From a checkpoint of a small transformer trained on Wikipedia: MLP 384 ReLU, vocabulary 3262.
Each number is 128 + 32 x the weight over its row's rms, rounded and kept within 0 to 255. Layers, rows and columns count from 0. The size above them is the row's rms in percent of the matrix's.

# layer 11 MLP up, 384x96, rms 0.341, rows 142-210, columns 48-95
size [ 99  90 111  77  98 106 110 103 103 117  98 106 102  88 104 110  82 121 101  97  97 100 102  89 107  88  79  99  86 108 110  86  92 111 117  84  92  95 104  94 103 121 103 115 105 103  80  97 106 109  94  84  99 105  92 104 104  94  94  99  96  94  96 100 106 106 104  77 108]
[[ 93 155 126 105 177  89  97 108 171 186  98  94  92  99 133 148  80 160 131  69 134 118  79 124  90 134 157 143 132 118 130 104 194  77  70  76 135 109 117 143 100 120 114 137 105 169 102 206]
 [180  99 134 142 170  71 136 115 131 126  96 205 138 152  92 149 147  82  98 154  78  56 152 104 130  89 111  99 107 123 153 144  63 149 122 147 113  96 151 126 125 147 151 126 159  32 145 111]
 [212 103 123 121 135  99  62 138 166 126 140 131 122  90 111 134 158 112 109 120 125  47  73 164 118 101 101 128 134 118 127 129 107 113 139 182 107 118 175 136 118  70 134 130 116 134  57  98]
 [144  98  92 112 139 140 195 132 163 123 160  93 120 133 118 136 238 182  59 131 146 123 106 114 113 190 167 104 128 107 179 103 128 156 156 161 142 157 175 134 118  95 127  85 118 149 131 124]
 [ 89  99 151 156 155 116  90 146 142  89 128 125 164 123  85 143 113 148 138 108 171 148 112 159 143 121 184  76 146 128 180 146 112 126  98  84  89  99 125 113 103 107 114 111 184 111 142 130]
 [ 99  84 144  97 116  95 110  82 105  73  86 135  88 122 147 148  99 104 179 133 153 115 115 176  48 177 133 104 116  58 195 118 171 101  77 153 112  66 128 173 149 153 142 112 157 143 121 125]
 [180 108 138 106  93 156 175 200  96 154 107 168  71 124 101  80 158 126 131 142 124 109 194 145 142 117 112 116  74  69 106 180 139 144 127  67  65  93 115 146 122  99 165 145 164 166 117 142]
 [119  71 124 182 104 164 196  77 137 137 138 142 179 105 178 124 167  95 115 129 108  99 156 103  87 167 123 129 136  86 118 158  79 120  92 112 130  57 135  95  79 176 120 135  97 124 145 143]
 [147 101 161  81  65 137 127 109 123 144  84 179  57 110 122 135 134 103 104  94  85 116 159 138 159 146 143 110  97 158 153 104 147 161 172 162 187 146 144  91 111 145 104 103 100 114 142  62]
 [100  73 130 102 162 156 131 142 120 124 122 108 148 146  88 136  64 147 156 195 167 132  91 132 144 126 117 145 173  97 130  94  84  67  38 132 143 161 136 118  93 184 138 160  81 100 147 152]
 [ 84 112 143 144 153 114  82 133 198 100 123 156 116 111  66 110 137 125 166 139 113 129 116 169 108 130 187 145 124 113  77 133 151 177 125 130 160 155 197 125 114 172 140  85 155 128 118 104]
 [108 105 167  97 104 118 157 151 141  66 176 109 106  83 152 174 159 133 101 114 133 116 163  79  93 163 140 114 102 102  86 139 200 112 145 149  59 124 150  58  60 125 180 148 107 138  59 148]
 [120  67 152 148 126 143 118 130 123 116  81 142 137 137 132 140 156  94 155 101  72  42 183  80 121 154 166 135 118 138 137 161 138 114 169 127  89 145 164 147 106  97 146  68 115 150 127 118]
 [132 141  93 123 136 142  90 129 159 135  46 147  82  83 177 152 168 128 138  66  99 117 178 159 204 145 164 152 106 108  74 124 129 146 162 122 110 176 139 129 155  94  91 129 102 145  59 104]
 [103 104 179 132 168 121 109 111 177  91 109 143 148 149 136 137  66 162 113 110  77  82 113 149  80 163  99 127 101 135 127 168 156  70 104 111 143 175 185 120 139 130 151  77 113 154  93 102]
 [149  98 124 113 126 131 133 121 161 138 157 108 156 127 144 114  94 107 123 132 144  82 151 197 112 109 153 138 126 128  65  82 134 122 104 100 114  83 147 141 153 109 145  73 154 138  53 119]
 [ 63 119 150 166 128  96 149 168 136 127 168 125 110  91 141 189 160 166  65 128 116 161 128  77 159 140 110 146  78  90 123  87 111 122 132 100  98 157 129 144 121 125  92 165 180 124 100 152]
 [130 123  74 145 184 108 133 119 120 102 142 170 153 108  54 174  93  83 147 130 108 123 155 151 110 169 176 149 160 147  72 156 126 144 180 145 142  77 124 122 143 149 152  68 121  80 165  56]
 [131 148 117 115 146 131 135  73 153 146 101 160 110 122 137 117 134 109  83  97 110 132 111  77 115  33 198 133 163 115  73 145 132 132 100  62 123 124 116 102 126 108  90 122  97 128 140 122]
 [139 155 148 100 172 107  79 155 136 148 140 145   0 151  92 125 105 103 109 118 184  97 136 119 140 140 146 109 144  73 144 174 176 142 242 100 156 127 160  83 145 139 130 113  93 173  83 119]
 [100 133 116 109 129 140 186 109 111  97 103 150 117 153 113 151 167 156 133 118 133  90 162 178 126 157 157 178 133  89 131 131  86 114 143 135 150  88  90 159  96 132 184  99  34 155 155  94]
 [ 91  82 117 141 132 156 102 104 133 101  66 145 137  99 105 118 106 160  65 131 105 111  89  81 121  92 175 127  92 118 104 156 136 178 117 146  87 117 161  80  96  76 212 108 121 110 128 119]
 [ 59  95 112 144 128 184 148  91 104  79 115 147  93  98 142 115 130 108 188 132 116  73 114  79 123 131  96 167 114  62 119 188 118 151 114 120 156 102 103  77 110 172 158 110 124 135 146 154]
 [138  79 131 125 106  94 129 139 120 129 122 138  78 155 136 166 110  83  70 121  97  92  82 121 148 101  77 137 174 157 140 117 103  78 138 139 120 158 138 123 204 212 143 160 118  82 120 109]
 [140 124 139 134 158  37  65 104 112 161  86 125 161 163 140 125 140 152  90 147  81 138  62 111 151 171 119 106 121 109 155 203 130 108 123  59 146 139 109  90 143  89 117 136  85 159 120 174]
 [ 99  65 169 142 131 130 173  95 112 131 180 166 153 132 138  84  79 211 130 141 177 140  65  84 149  98 101 102 100 123 116 121 142 183 133 115 112 146 134 115 126 159 136 120  86  88 221 185]
 [132 142 137 114 130 175 143  71  99 126 100 163  88 126 151  95 100 125 160 127 168 125  95 185  97 108 100 123 110 124  77 174  77 117 138 114  95 105 125 154 120 113 136  48  92  83 180 127]
 [ 80  96 173 139 121 104 190 170  82 157 152 153 125  90 160 141 180  95  86 168 138 112 180  73 143 111 111  99 133 136 123 131 110  54 174 167 151 165 125 161 133 136 148 170 122  94 107  83]
 [157 115 194 116 187 170  88  82 124 145  74 170 143 123 143 113 111  94 148 122 120  84 157 136 136 131  92 183  87 127 137 171 145 103  54 151 143 105 119 128 118 151 155 136 135  83 123 159]
 [161 190 105 168 190  94 111  84 132  80 137 166 137  89 156 198  86 189 132  98 156 114 144 117 134  99  39 122  99  93 158 145 159  68 136  80 128  86 116 167 108 141 151 160 125 138 103 144]
 [114  94 159 104 115 139  71 151  94 102 137 114 180 101 131 131  91 187  75 169 151 121 150  97  47 104  93 104  92 111 128 153 157  88 117 117 150 112 162  76 114 159 231 219 149 131 125  99]
 [116 115 158 153 139 129  84 115 115 126 111 147 140 146 148 149  97 166 125 100 138 127 123 131 148  70 165 124  98 120 108 156 129  98 124 136  98 111 185 188 118 167 149  70 189 132  95 116]
 [131 109 114 120 119 118 223 140  84  86 172  65 166 103 148 124 180  97 116 123  87 112 152  83 110 169 132  88 178  98 118  75 111 141 166  90 131 153 138  85 119 139  93 141  84 102 106 187]
 [ 76 117 120 152 150 129 125 102 189 176  99 191 189 120 104 180 154 139 102 140  75 103 157 124  94 100 161 173 106 126 132  92 107 148 101 171  90 122 141 139 116  90 103 141 129  97 110 152]
 [135  94 156 113 114 105 112  84 104 146 131 157 137  97  87 199 129 142 116  95 148 141 140 102 137 117 187 130  86 104 122 182 130 104 107 101 131 175 121 154 102 147 159 108 125 117 118  74]
 [108 169 150 161 154  72 158 104 196 131 159 164 119 123 123 138 183 154 122 130 128  96 140 100 121  81 136  87 106 147 154 172 143  99 104 141 118 127 172  66 128 109 145 152 108 149  87 108]
 [116  77 115 202 161 143 143 146 111 136 129 178 165 116  87  85 159 172 151 124 140 154 115 105 146  91 129 127 135 119  46 139 157 147 157 122  91  95 133  86  78 172  83 111  71 123 120  82]
 [ 96 151 142 122 144 105 107 122  91 142  98 145 126 133 151 154  73 100 162  98  98  71  94 129 117 200  95  90 142 122 115 180 144 150  80 141  76 133 118  82  74  67 110  85 159 101 110 165]
 [104  87 152 129 101  95 198  81 117 113  93 113 115 144  97 144 164  97 125 147  66 151 100 190 145 146 127 166 114 120 143 144 172  77 102 115  84 128 101 176  67 114 103 123 121 103 166 127]
 [171 174 108 145 139 103 168 162  98  92 185 114 164  75 100 142  90 166 211 128  93 102 180 127 199 135 104 160 156  96 148 145 179 157 121 167 179 116 130 150 136 125 145 151 115 153 176 136]
 [153 124 164 154 149  84 147 195 121 107 152 112 109 146 120 117 117 137 208 121 126 159  72 159 148 154 117  89 121 112 148 115 114 109 185 148  58 121 165 107 124 188 112 166 124 162 106 169]
 [161 113 121 156 135 132 168 121 163 173 168 124 165  80  69 132 121 165 147 103 160 132 148 128 158 155  95 106 109  90 138 152 101 172 131 109 188 142 128 105 124 112 118 159 156 120  78  94]
 [131  75 155 167  93 138 102  72  63 146  81 135 105 140 135 108 151 210 121 124 121  74 131 159 123 197 180 156 166 112 136 134 173 156 122 152 113 160 127 164 133 140 131  95  92 164 110 112]
 [ 96 151 140 154 168  98 117 152  81 114 188 178 169 153  69 161  84  98 105 153 108 112 112 156 140 154 119  87 150 108  41 201 129 129  88  73 158  91 144 141 112 106 152 141 129 162 134 105]
 [150 128 156 151 129 140 137 117 161  74  98 120 158 143 122 107 117 136  84 139 146 112  63 186  70 111 184 131  93 152  76 146 151  77 204 142 106 135 142 123 150 170  55 128  90 133 117 118]
 [162  76 126 182 165 137 151 122 155 175 168 156 124 114 114 116 163 144 134 146 113 120 150 200 210 149 141 166 102 123 102  50  97  99  87 143 147  41 136 104 133 117 105 128 183 152  88 115]
 [127 116 127  67 135 173 120 121 126 190 119 120 147 130 141 176  80 173 141 152  71 104 140 162 130 104 131 100 144 107 178 154  87 134 132 161 121  93 184  89 128 156 196 138 174  99 155 145]
 [170 169 158 123 161 195 158 138 115 149 156 206 111 123 145 113 139 109 114 111 189  84  92 164 106  84 146  95  96 108 130 111 166 142  66  82  82 123 131  76  73 146  94 110 142 123 180 101]
 [152  96 200  95 134 152 131 127 171 146 148 157  98 116  96 127  78  71 143 136 132  99 160 164 144 117 110 100 160 159 153 135 133 149  85  66 166 117 189 122 142 136 115  92 184 101 105 160]
 [163  82 130  79 144  80 134 116  94 135 135 135  67 121 117 146  76 137 117 133 147 102 178  97 146 157 121 131 101 102 166 100 139 122 106 110 157 114 121 115 150 108  70 123 144 114  99 178]
 [174 101 158 138 143 149  50 199  80 139 142 164 137 158 132  98 131 156  28 154 153 116 115 140 150 138 112 161 142 153 124 175 106 160 109 106 139 127 148 120 104 106 145 103 160  71 153 162]
 [ 69 161 108  91 129 138 135 126 136 151 150 124 101 128  90 190 121 177 159 148 175 140 125 102 172  91 148 118 104 119 145 131 127 174 205 174  77 150 148 131 122  73 102 131 139 159 110 119]
 [ 97 108  88 152 125  77 155 171 140 121  85 132 109 117  87 157 160  92 165 182 103  96 121  80 184 151 131 146 114 192 158 115 109  84 158 169 136  43 113 128 125 124 133  98 132 159  90 192]
 [157 114 149 137 110 113 146  68 160  51 110 135  95  99 155  30  87 142 170  79 144 131 156  96  75 144 195 116 113 103  93 142 107 119 147 119 161 135 144 134 121 118 117 138 100 126  95 116]
 [ 94  88 179 117 117 141  73 123 123 133 118 113 156 119 120 133  98 131  60 142  48 105  74 143 168 146 118 126  91 104 132 108 134  39  95 103  72 138 103  72 160 105 160 112 125 149 130 119]
 [149 153 103 128 154 135 164 113 159  80  95  95 100 116 110 159  70 131 131 129 132 121 151 128  80 132 141  82  80 101 149 124 171 170 131 135 138 149 129 149 151 114 135 105 133 130 105  81]
 [132  94 163 101 132 208 140 115  98 127 142 115 133 138 145 133 122 126  91 129 100 155 117 168 133 122  85 184  51  91  72 131 166 145 115 119 139 102 193 160 149 129 156 121  63 129  96  78]
 [176 140 125 168 137 170 139 123 143 137  84 163 143 133 117 164 150 157 133 158 107 105 111 139 147 127 124 167 108  69 129 159 170  90 124 165 150  97 108  94 159  62  92 133 123  98  42 100]
 [127  92  93 111 111 130 140 185 164 127  88 153  98  90 159 159 132 212 179 105 105 100 106 152 141 117 151 143 137  84 129  90 104 179  58 145 114 125  97 149 121 122  75 146  88 122 172 141]
 [122 146 113 132 145 107 127  86 150 195 104  78 101  78 153 193  90 188 153 121 103 151 111 121 131 185 140  94 132  99 161 121 155 140  90  94 105  87 139 112 162 141 107 133 107 130  87 143]
 [150 117 138  74 121 198 111 111 171 160 143 136  25 128 156 166 121 125 145 120 121 167 106 106 124 114 128 138 144  55 107 103 137 165 196 187 118  71 178 109 110 122 129  92 122 157 125 190]
 [163 122 106  98 120 127  69  59 146 163 109 111 105 129 117 118 148 136 108 110 115  60 156 160 124  98 167 118 106 138 152 145 109 116 175 100 112 153 126 155 114  97 148  77 104 122 154 104]
 [107  61 155 102 152 100 100 103 101 130 156 146 151 184 199 135 101 126 125 137 134 146 161 142 159 134 110 116 141 107 118 169 122  93 120 127 175 108 149 167 106  96  86 108 126 130  81 228]
 [122  95 120 137 166 137 200 160 149 103 140 143 120 103 151 185 171 111 143 167 184 113 108 135  90 136 120  67 131 165 119 122 197 121 159 158 164  75  96 101 133  75 117 142 103 139 127 119]
 [128  91 153  99 124 131 115 111 143 177 120 145  68 144  98 121  95 137 147 164  82  86  98 101 103 150  92 141 117 117  86 135  80 156 127 134 137 114 144 128 127  90  95 155 218 203 121 144]
 [ 66 105  74 136 157  98 173 204 115  87  88 141 152  98  84 139  57 110 135 130 110  94 149 109 119 184 104 131 147 169 108 183 170 104  58 134 104 113  91 132 107 118  88 182 142 108 134 147]
 [194 109 103  81 101 125 118 157  86 137 171 171 108  74  76 104  83 102 141  87  62 104 173 111 168 140 149 100 129  64 108 131 173 128 109 118 105  86 110 100 101 158 103 126 111 156 115  99]
 [ 90 134 108 103 174  98 148 169  83 155  98 138  97 153 122 185 133 194 167 153 128 148 148  98 144  93 166 129  96 153 129 122 145 162 122  71 138 150 157 139 100 139 109  69 118 101 163 123]
 [143 133 133 192 134  73  98 125 136  98 111 145 149 158 137 209  97 129  87  67 118 135 100 169 172 162 155 103 136  81 134 139 149 130 156 112 119 131 144 154 168 206 146 122 159 125 150 142]]
# layer 11 MLP down (transposed), 384x96, rms 0.347, rows 142-210, columns 48-95
size [ 77 102 129  73  92 107 126  95 108 138  93 107  99  73 113  97  73 130  93  91 100 100  94  93 117  68  72 111  88 108 127  83  77 107 135  76  89  95 108  93 102 123  99 116 116 113  64  95 122 118 101  65  95 109  99  98 100  87  86  73  89  84 113 104 112 106 104  65 107]
[[110  96  84 138  91 185 130 117 129 165 116 146 132  66 102  77 104  95 113  74 146  88 124 100 152 113 143 116  41  90 166 124 107 116  96  78 107 128 193  83  54 102 123 138 110 113 112 115]
 [ 54  89 138 113  87 189 206 143 143  95  65 109 112  87 148 126 211 121 168 179 164 129 134 134 126 116 127 115 143 158 133 102 135 185 126 111  82  73 143 127 167 121 130 123 164 162 155 110]
 [169 126 122 204 115 141 156 106  51 101 156 170 172 132 169  73 101  86 149  74 118 141 104 129  52 138 121 122 111 111  88  51 146 152 110 116 114 109 127 180 204 197 119 141 111 157 126 133]
 [ 79 135 165 187 153 134  54  77 108 157 115 110 165  84 126 163  83  81 100 200  81 145 118 122 149 112 120 171 141 116  87 160 134  89 107 105 129 106 143 156 120 115 123 171 202 137  86 174]
 [154 129 147 153 154  79 103 148 135  85 195 149 134  90 172 142 140 170 115 104 162  98  86 115 172 110 128  68 137 186  72 171  93 148 138 156 121  71 116 109 211 165 103  74 153 136 148 111]
 [127 101 118 118 129 130 107 171 116 121 201 138 136 195 159  96 128 124 117 148 129 180 152 133 115 117 138 140 122 111  74 136  54 126 147 106 114 153 107  91 103 165 166 117 118 155 156 153]
 [157 112  89 128 138 123 105 170 131 135 144 172 105 144 112 105 154 106 112 129 179 134 158 142 136 120  94 105 150 129 152 114 156 104  94 120 114 121 206 166 107 109 242 157 123 103 116  63]
 [117 128 149 158 132 168  84 160 147 163 170 176 100 117  83 137 166 169 141 117 196 110 130 146 166 159 122 131 156 113 129 124 183 101  94 150  84 104 134 146 121 109 103 129 133 153 148 121]
 [102 163 130  82 179  76 136 165 194 126  57 127 134 111 192 123 106 141 133 131 158 113 145 105  88 118 129 140  36  99 173 147 128 126 157 130 156 149 135  84  79 119 126  80 137 159 123 164]
 [ 52  83 140 125 124 160 155 194  78 157 156  97 116  86 131 114 161 140 115 113 145 157 104 104 171 110 122  95  84 163 141 150 135  38 111  91 122 123 117 165 181 114 110 156 105 142 102 152]
 [162  33  95  72 120  67  94  75 167 106 115 128 154 126 118 167 102 165 104 170 155 156 139  93 162 126 160 151 125 110 101 131 165  87  95 110 122  90 125 176  90 111 141 128 129 132 121 138]
 [113 103 121 121 132  94 119 130 151 131 152 141 149 106 101 167  68 117 132  90 135 190  79  84 104 169 122 149 121  83  81 154 122 161  69 122 162 152 180 146 110 135 127 123 174 104  78 162]
 [ 82 177 124 159 130 122 124 127 115 121 118 126 139 143  95 157 135 143 155  99 157  65  70 174  86 156 140 110 108  69 147 140  90  77  70  67 117 123 128 142 158  87  92 146 169 164 110 135]
 [124  69 144 155  97 135 112  86  92 109 153 143 161  95 110  92  95 146  56 212 121 114 139 140  89 153 103 130 119 161  88 108 178  89 141  95 115 135 158 185 194 162 144 103 150 118  91 123]
 [105 139 175 151 134 142 138 115 134  99  72  52 128 161 151 116 106 154 103  41 125 144 129 120 135  57  85 109  92 150 149 113 136 149 111  99 121 143 175 178 135 113 114 157 128 127 188  89]
 [144 123 193 126 116 103 123  82 137 147 158 144  81 129 119 115 129 190 174 105 110  90 111 107  79 162 131 123 117 175  57  96 124 115 114  79  63 154 167 109 112 207 134 104 150 151  90 119]
 [147 149 178 212 138 169  90 111 140 163 170  43 170 103 156  76 130 151  68 169 101 119 150 131 127 106  98 155 140 144 127 124 199  92 161 148  69  86 131 133 206 128 138  93 115 179 120  92]
 [ 85 142 120 107  74  92 132  63 120  95 165  82 163 194 150 159 127 133 181 134  94 113 123 134  88 122 164 128 124 127 168  89 138 185  88 130 165  98 123  94 173  88  75  85 188 128 112 136]
 [135 145  60 212 100 121  93 105 105 117 152 109 160 140  91 128 127 106 169  97 118 159 162 137 123 170 109 146 144 119 138 122 148 161 152 143 118 110  71 117 217  93  81 107 159 123 149  90]
 [121 103 141  72  63 110 152 107  79 139  74 107 156 109  79 130 123 123  76 161 121 102 129 117 112  88 133  86 134 125 112  97 131 127 156 134 161 145 102 214 124 125 102 122 161 142  62 146]
 [ 98  98  82 100 110 117 126 118 108 160 122 147 132  85 146 127 206 127  66 119  95 138 142 138 142  97 142 151 110 160 113 164 142 161 141 183 109 139 130 122 161 109 104 129 131  41 111  93]
 [117 115 110 108 121 190 133 175 104 119 141  61 165 134 123 121 136 113 150  51 135 111 174 165  97 215 113 173  56  96 105 125 125 108 108 149  89 113 158 106 114 117 112  87 152 158  80  83]
 [118 121 127 139 102 131 102  78 106  25 166 102 140 119 115  80 134 141 117 183  73 152 170 112 131  82 115 129 103  62 116 113 161  96  98 131 119 152 114 121 112 106 175 107 145  92 135 106]
 [117 114  65 161 125 128 127 137 135 121 137 126 111 171 130 113 130 118 109   0  94 136 156 113 117 152 175 110 113 140 151 154  96  94  95 118 128 151 169  69 204 142 153 153 124 142 147 133]
 [141 133  93 140 131 114 125 140 100  91 150  41 119 124 147 133 117 108 115 221  94 135 123 106 143 118  50 103 134 202 126 153 140 126 126  88  97 125 146 134 155 140 156  90 188 142 150 146]
 [111 112  94 140 104 103  88  88 101  82 110 116 141 125 138 140 135 159  93 255 130 132 124 120 129  87 185 105 162 213 113 127 120  77 148 159 154 145 171 133 120 132 118 149 137 174 119 132]
 [  6  54 124 151 161 125 139 137 113  98 127 147 148  98  92 158  99 113  95 243 112 144 119 110 148  77 171  92 131 159 111 108 125 140 115 126 158 131 177 123 165 142  91 152 171 162 104 103]
 [126 182  94 136  79 109  93 105 149 153 119  62 154  68 168  68 137 113  64 134 150  90  91  94 174 132 142 128 123 179 129  86 142 113 117 107  64 157 185 126 136 155 162 170 162 190 116 143]
 [ 79 118 115 179 122 148  96  52 136  79 119 118 145  87 106 135 134 151 108 221  68 120 141 137 119 173 103 163 159 113 105 131 140  99 134 113 125 139  95 134 117 166 149 152 107 140 135 106]
 [147 122 128 103 172 136 109 101 129 101 222 142 208 144 149  79 100 170 124 130 127  55 133 146 181 156 136  57 153  63 114 143 116  98 166 131 142 163 139 243 122 132  87 132 149  94 102 139]
 [149 164  35 151  99 150 140 144 109 202 152 119 142 133  76 120 123 177  79 128  71 130  79 141 129 122 136 144 130 130 154 193 120 110  87 117 156 164 144 122  94 111  74 119 120 208 119  75]
 [118 112 196 101 142  80 142 130 123 104  93 122 126 174 166 147  96 160 132   0 113 146 123 128  84  91 147 128 120 167 129 169 111 151 166 148 120 146 141 156 203 176 171 170 148 116 178 112]
 [100 117 139 152 134 154  65  91 121 137 124  73 152  37 103  90 154 135 103 255 165 146 105 126 158 126 145 114 115 129 107 118 154 118 165  84 140 128 133 153  93 119  93 136 120 128 141 134]
 [157 143 112 118  89 148 154 122 164 148 156 116 203 201 110  76 198 129  82 126  89 139 142 131 118 121 177  91  93 141  57 114 129 146 136 159  74 154 122 207 109  59 133 133 152 115 119 138]
 [117 113 138 122 161 175 112 159 176 128 121 117 144 137 112 132 132 121  96  16 138 127 151 138  90 145  99 144 120 131 132 122 108 156 121 136  84  84 171 162 201  72  70 122 132 135 110 179]
 [ 90 125 117 172 152 172 111 121 144 136 144 158 120 131 128 110 145  94  44 186 135 110 108 144 106 164 152 111 163 163 157 131 109  94 108 123 123 121 175 140 211 138 191 125 106  81 170 169]
 [152 134 137 169 151  60 113  55 128 151 150  87 123 116 110  87 140 161 133 166 165  87 103 130 158 145 174 149 160 134 120 106 196 122 148 119 179 117 106 132 194 130 162 102 164 131 116 148]
 [184 131 152 133 116 148 109 119 137 112  89  62 170 142 129 107 148 114 119 177  74 113  87 146 152  92  36 122 169 167 133 122 167 130 118 115  82 143 148 155 104 135 118  83 214 195 167 158]
 [200 155 127 141  77 118 118 168 201 144 129 102 146  29 151 122  87 137 104  95  75 126  77 131  83  65 154 130 152 119 152 135 172 109 183 151 107 149 230 112 107  86 125 161 155  83 192 125]
 [194  48 124 140 114 138  71 123 131 140 115 185 141 136 125 108 183  95 129 134 159 132 101 122 182 105 112 144 107 179 133 115 151  97 128 125 172 128 149 107 195  92 135 143  88 159  88 182]
 [142  96 109 141 141 153 123  96 113 120 136 186 105 224 120 142 157  91 144   3 122 140 193 133 141 160 149 142  93  83 140  97 143 119 104 111 125 123 143 100 123 202 136 170  93 124 137 117]
 [106 167  61 147 134  76 134 119 139 145 153 147 183 180 118 130 135 141  96   0  94  91 129 102 132 162 140 145  79 109 122 135  97 117 129 117 143 112  87 119 191 125 151 127 147 120 144 134]
 [117 176 114 117 167 105 105 152 113 123 121 129 111 116  86  87 128  87  80 117 149 117 111 137 126  69 169  75 101 154 102 140 150 128 143 110 173  65 133 135  33 115 156 215 168  98 108 156]
 [135  83 146 158  92 141 140  98 142 118 148  65 102 152 152 134 180 162 158 147 130  48 168 185 149 177 139  70 188 108 129 118 165 182 138 141 133 108 145  90 137 110 106 117 186 125 124 136]
 [223  96  96  87 137 104 119 171 124 148 152 144 116 109 100 128 192 121 116 129 139 152 118 119 147 147 191  90 161  91  95 125 157 102 117 178 159 147 112 132  59 135 151 128 172 119  44 115]
 [122 139 148 125 139 108  84 145 118 148 118 184 145  81 126 195 151 155 154 120 172 147  77 179 152 129  89 145 128 109 200 138 131 163 151  67 162 101 114  83 168 133 129 113 163 108 110 157]
 [135 146 160 158 147  92  96 137 123 131  75  49 150 160 128  59 128 150  79 148 151 189  82 143 106 123 138 103 118 142  96 109 142  90 166 159 148 116 103 145  86 160 143 100 124  77  92 129]
 [ 86 149 108 114 173  97 160 123 125 153 148 154 131 110 126 144  87 149 153 127 147 108 110 122 138 130 128 103  80  81 145 129 130  87 106 101 108 155 175 178 151 119 117 100  63 143 149 124]
 [146 137 127 119 115 141 151 121 147 109 142 117 126 118 129  90 176 125 165 166 170 117  52  59  59  65 160 137 180 111 125 116 171 139 121 110  67 113 131 134 108 113  96  61 135 146 176 137]
 [154 122 171  79  94 148 110 140 118 100 131 131 119 134 153 149 142 198 117 145 149 127 176 166 151 185 126 155 141  96 142  95 129  90 122 138 129 122 128  84 149 101 168 164 118  85 154 150]
 [124 117 108 133 165 102 113 158 110 158 112  81 127 118 137 140 142 127 216  98 123 160 126 150 192  84 105 114 121 135 180 106 162 159 134 101 161 174 149 125 153 110 173 153 131  63 172 183]
 [ 88 102 153 163 178 128 143 146 115 123 111 134 136  74 108  94 120 134 124 248  82 127 132 110 105 119 116 204 168 154  95 150 174 138 124  78 116 157 102 102 156  93 125 132 116 134  82 143]
 [146 162 110  98 129 128 125 170  94 163 191 136  78 127 113 104 140 127 135 154 118  92 116 116 115  67 132 165 184  97  95  94 118 130 140 176 137 111  95 103   1 135 162 131 135 117 158 140]
 [166 152  57 113 143 163 108 124  57 116 111 178 183 138 155 139 162  92 144 119 139 127 148  98 146 153 132  82 138 147  99 146 138 101 104 159 118 101 108  81 126 105 108 117 139  94 161  71]
 [139 131  32 129  90 119  99 127 131 129  97 162 127 130 147  91 175 123 109 131 106 166 170  39 128 144 109 131  96 166 139 120  68 133 105 172  88 130  97 104 199 164 182 120 106 130 129 114]
 [115  95 102  45 172 153 152 145 161 182  89 148 138 136 151 171 165 116  95 121 105 146 120  97 137 149 131 109  85  79  53 184 112 197 131 197  93 145  93 184 180 148 174 120 116  71 124 121]
 [182 102 135  70 192 113 105 153 112 121 102 151 196 153 157 131  81 115  55 130 163 121 162  77 145 178 118 147 119 134  94  91 150  95 171 109 162 124 121 140 165 110 134 109  91 126  32 111]
 [130 128 209 145 145 104 134 102 117  53 170 123 117 161  88  76 121 116  73 166 146 133 137 115 127  60 144 128 127 111 133 121 123  85 134 160 154 133 120 126  86  91 129 159 102 153 155 106]
 [ 94 148 168 136 187 121  68 121 121 134 156 168 177  85 164 114 104  83  93 123 132 125 125 131 103  75 123 125 169 132 108 113 160 102  95 115 118 110  84 195 150 103  94 105 110 113  73 119]
 [110 104 142 104 109 165  70 113  71 153 175 139 101 107 135  85 130  68  75 202 117 106 172 119 170 112  71  78 147 135  92  94  85 105  83  99 159 167 124  93  44 143  99  99 140 140 136 160]
 [109  71 134 124 158 117 129 134 131 150 108 151 170  93 105 123 120 138  67 199 148 151 127  95  81 136 119 146 176 127 123  87 132  95 165 101 115 141 123  78 104 142 184 114 102 143 118  97]
 [102 119 138 121 158 114 112 167 102 191 136 116 101  51 120 134 127 104 137 229 136 124 138 124 117 105 122 161 114 141 111 116 155 120 104 107  78 175 103 135  88 104 162 113 126 149 127 150]
 [177 128 107 146 127  69  98 171 103 104  90 115 117 182 156 106 107 192 124  25 126 155  90 124 112 167  89 118 132 186 209 153 152 147 103  71 133 162 167  78  95 111 120 170 163 151 157 166]
 [118 135 127 139 166 116 147 147 107 176 129  32  66  75 141 146 128 109  91 151 140  98 133 153  69 166 152  97 180 151 131 145 192  73 131 153 107 130 193 129 128 131 150 188 112 154 199  94]
 [157 119 112 145 123 144 137 167 135  90 119  92 108  61 146 101 131 118 105 129 107  91 165  55 113  85 164 103 185 118  94 143  99  51  99 141 120 124 166 212 157  37 124 114 157  71 127 129]
 [102 135 164 136 177 161 152 133 104 117  91 157 115 138 121  93 142 119  84 119 143 137 176 136 125 109 178  76 115 140 155 165 177  80 102 103 139 161 100 101 237 146  70 130 121 108 119 136]
 [107 110 135  66  55 133 126 146 125 166 167 105  93 203 162 100 183 102 110 161 136 146 141 138 170 196 125 123 131  95 153  98  96  92 117 148 180  94 148  86 178 151 130 104 100  85  98  66]
 [ 93 120  90 136 105 105 108 101  92 109 112 196 175 132 181 136 121 143 131 203 160 108  97 111 123  85 139 133 159 138 109 140 154  99 114 131 198 120 119 118 204 118 166 119 163 155  92 129]
 [117 128 153 150 145 140 142 118 130 152 122 117  81 192 135 122 136 136 132   0 146 140 128 127 117 141 165 107 147 120 155 182 135  79 110 146 129 154 179  99 236 114 152 125 116 160 126 119]]